python train.py --n_layer=10 --d_model=64 --n_head=1 --n_kv_head=1 --head_dim=64 --d_mlp=256 --vocab_size=8192 --activation="relu" --norm="layernorm" --norm_place="pre" --norm_eps=1e-05 --positions="rope" --rope_base=500000.0 --rope_fraction=1.0 --qk_norm=false --attn_scale=0.125 --bias="all" --tie_embeddings=true --parallel_block=false --init="normal" --init_std_qkv=0.0625 --init_std_o=0.014 --init_std_up=0.0625 --init_std_down=0.014 --optimizer="muon_variant" --lr=0.007 --lr_mult_o=2.0 --beta1=0.95 --lr_head=0.00593 --grad_clip=1.0 --warmup_steps=200 --schedule="wsd" --decay_fraction=1.0 --decay_shape="linear" --final_lr_fraction=0.05 --batch_tokens=8192 --seq_len=256 --doc_mask=false --train_tokens=97330000 --steps=11882 --dataset="wikipedia_en"
Each number is 128 + 24 x the weight over its row's rms, rounded and kept within 0 to 255. Layers, rows and columns count from 0. The size above them is the row's rms in percent of the matrix's.

# layer 2 MLP down (transposed), 256x64, rms 0.116, rows 113-123, columns 0-63
size [115 123  99 107  87 143  77 104  88 177 105]
[[ 93  88 173  65 115 112 151 155  94 101 137 131 158 141 104  98 146  81 141 180 138 117 128 151 177 132 117 126 170 116 119 137 137 145 122 150 138 112 132 138 124 127 119  71 113 111 122 132 168 112 133 107 105 110 123 151 145 159 133 131 117 111 147 139]
 [106  71 143 109 115 122 102 120 133 131 166 100 168 136 167 158 113 132 128 108  86 158 107 127 118 108 141 133 116 100 112 116 101 115 135 157 127 132 154 146 105  79  92 155 169 152 148 141 141 110 143  92 172 135 130 118 158 150 134 146  87 133 147 158]
 [125 112  80 134 146 137 112 112 129 149 105 100 131 141 126  63 168 170 141 137 165 107 145 119 156 135 114 101  74 166 126 107 123 172 139 123 129 119 114 159  86 168 156 134 150 118 131 106 141 139 132 142 107 139 114 106 163 145 115  98 162 126 108 115]
 [113 176 115 154 148 118 137  99 146 150 120 156 149 113 153  82 124 105 150 107 140 116 146 115 145 107 160 147 123 134 109  83 141  92 180 101 113 100 112 121 125 169 143 135 114 102 107 109 159 155 155 146 157 117 153 130 118 126 132  76 124  79 153 114]
 [150  86 104  81 131  92 119 115 123 115 147 111  99 156 124 139 136 126 110 162 109 121 139 145 112 117 105 119 142 112 161 113 110 134 127 123 135 137 131 103 164 136 164 110 117 144 101 165 109  89 148 125 167  87 145 114 124 142 143 211 110 154  93 147]
 [ 92 143  99 123 170 133 122  74 107  86 111 158 110 122 131 123 125 114 128 147 129 131 106 158 189 113 134 132 131 123 122 141 118 124 134 155 125 137 176 115 148 114 110 106 136 121 156 167 167 121  99  94 146 146 145  88 109 112 159  88 166 165 122 107]
 [128 130 117 102 109 145 159 106 117 108 141 173 138 175 104  71  95 150 147 105 121  92 131 111 100 160 105  76 141 131  93  94 118 138 125 159 113 115 139 142 147 153  90 110 134 143 130 144 147 150 133 125 156  98 170 118 131 141 117 159 173 143 138 115]
 [131 151 170 168  77 127  95 134 123 133 113 117 139 116 127 128 174 174 131 135 103 168 112 164 100 132 135 116 115 133 103 134 116 140 111 125 159 107  86 127  71 126 116 135 131 125 153  99 152 168 115 154 136 172 133 110 153 112 130 136 130  71 114 125]
 [130 137 157 142 121 139 144  72 146 155 126  75 105 163 142 102 152 164 139 162 153 109  95  52 140 104 127 122 129 105 114 118  96 122 140 124 149 131  88 135 127 109 134 103 119 132 122 162 173 131 132 152 115 156 139 151 109 128 136 100 110 104 151 151]
 [ 75 141 167 122 120 171 113 140 108 124 140 121  90 139 113  91 109 140 113  82 144  81 156 107  94 141  90 113 133  97 124 166 139 118 136 116 158 107 133 148 134 147 134 153 148 144 131 129 150 147 119 110  91 142 115 125 180 168 132 111 120 152 115 171]
 [ 97 152  83 110 144 136 119 118 167  93 137 115 124 160 146 156 137 103 150  94 144 133  87 128 137 125 133 131 142 132 134 106 102 129 151 189  98 104 150 144 114 154 154 119 140 126 117 108 121 121 170 104 121  67 131 110 100 145 176 145 146 146  88 140]]
# layer 2 MLP up, 256x64, rms 0.235, rows 114-123, columns 0-63
size [109  99 101 101 108  87 104 101 144 100]
[[160 133 140 140 156 125 155 142  94 164 115 107 117 117 117 152 106 111 123 102 140 110 161 132 210 102 119 121 127 146 140 117 113 103 115  94 114 125 149  95 174 120  86 158 161 154  91 164 122 121 120 127 105 125 134 112 126 167 129 115 105 144  84 127]
 [114 166 100 112 137 150 130 149 165 147  71 113 114 127 127 154 142 148  96 121 156 119 124 140 138 176 127 128 141 147 175 115 174 110 133 104 137  95 157 107 129  88 125 125 102 137 150 144 133 111 149 110 132 109  98 119  66 100 148  88 122 156 137 104]
 [130 118 166 154 108 119 107  83  72 136 126 160 142 114 123 130 166 153  93 112 104  68 117 125 132 128 113  98 142 145 173 100 133 170 101 125 145 126 169 123 146 122 124 143 165 134  96 126 148 139 132  67 136 126 138 143 112 166 143 140 139 127 113 141]
 [137  95  90 109 121 159 126 119 162 117 116  91 120  92 125 134 159 110 120 108 148 119 123 144 172 141  94 149 113 155 147 144 135 131 109 109 157 129 155 162 125  86 128 129 178 132 184  99 136 135 146 117 153 154 120 137 103 102  91 111 175 147 156  99]
 [123 150 158 134 156 107  91 134  66 155 129 121 111 132 114 168  96  82 159 157 154 100 121 129 108 131 144 128  64 148 156 141 106 125 134 124 132 144 129 113 149 126 129 134 100  90  95 114 160 118 153 131 140 121 178  90 115 131 149 113 145 138 163 135]
 [157 133 130 119 107 154 140 117 172 114 124 103 142  85 130 113 135 131 144 162 113 146 155 125 165 125 108 136 149 159 156 145  92 135 145  60 120 165  97 140 166 130 124 133 132  77 153  90 103 110 145 119 131 141 127 104 105 132 160  99  92 123 100 157]
 [117 146 131 124  87 149 141 114 126 124  64 148 152 113 108 117 166 111 141 148 122 104 136  99 122 111 143 138 135 128 117 153 150 120 106 157 139 160 141 114 129  61 175 138 109 116 162 107 163 111 133 131 107 145  80 138 130 132 141 154  85 134 171 163]
 [108 139 166 127 114 101 120 148 115 186 106 125 145  45 125 149 146 142 152 123 106 149  93 109 115 138  80 116 128 111 108 168 143 169 112 160 145 145 140 137 137 114 151 103 128 156 109 153  99  89 131 125  99 124 122 119 108 142 134 113 115 116 145 159]
 [ 87 163 155 160 151 175 106 162 136 129 120 129  71 133 120  70  75 114 127 109 155 114 128  97 124 128 109 134 100 136 164 167 122 100 119 143 148  96 144 121 113 154 137 123 139 144 164 129 144 142 157  92 135 162 125 134 119 114 103 141 104 130 117 104]
 [140  90 172 113 159 140 110 118 155 101 145 178 119 132 130  98 120 109 110 138  96 151  84 143 138 139 127 182 122 118 101 116 111 118 159 187 150 116 162 150 115  89 148 114 103 150 104 138  96 106 166 118 125 122 109 116 140 109 144 130  95 112 125 153]]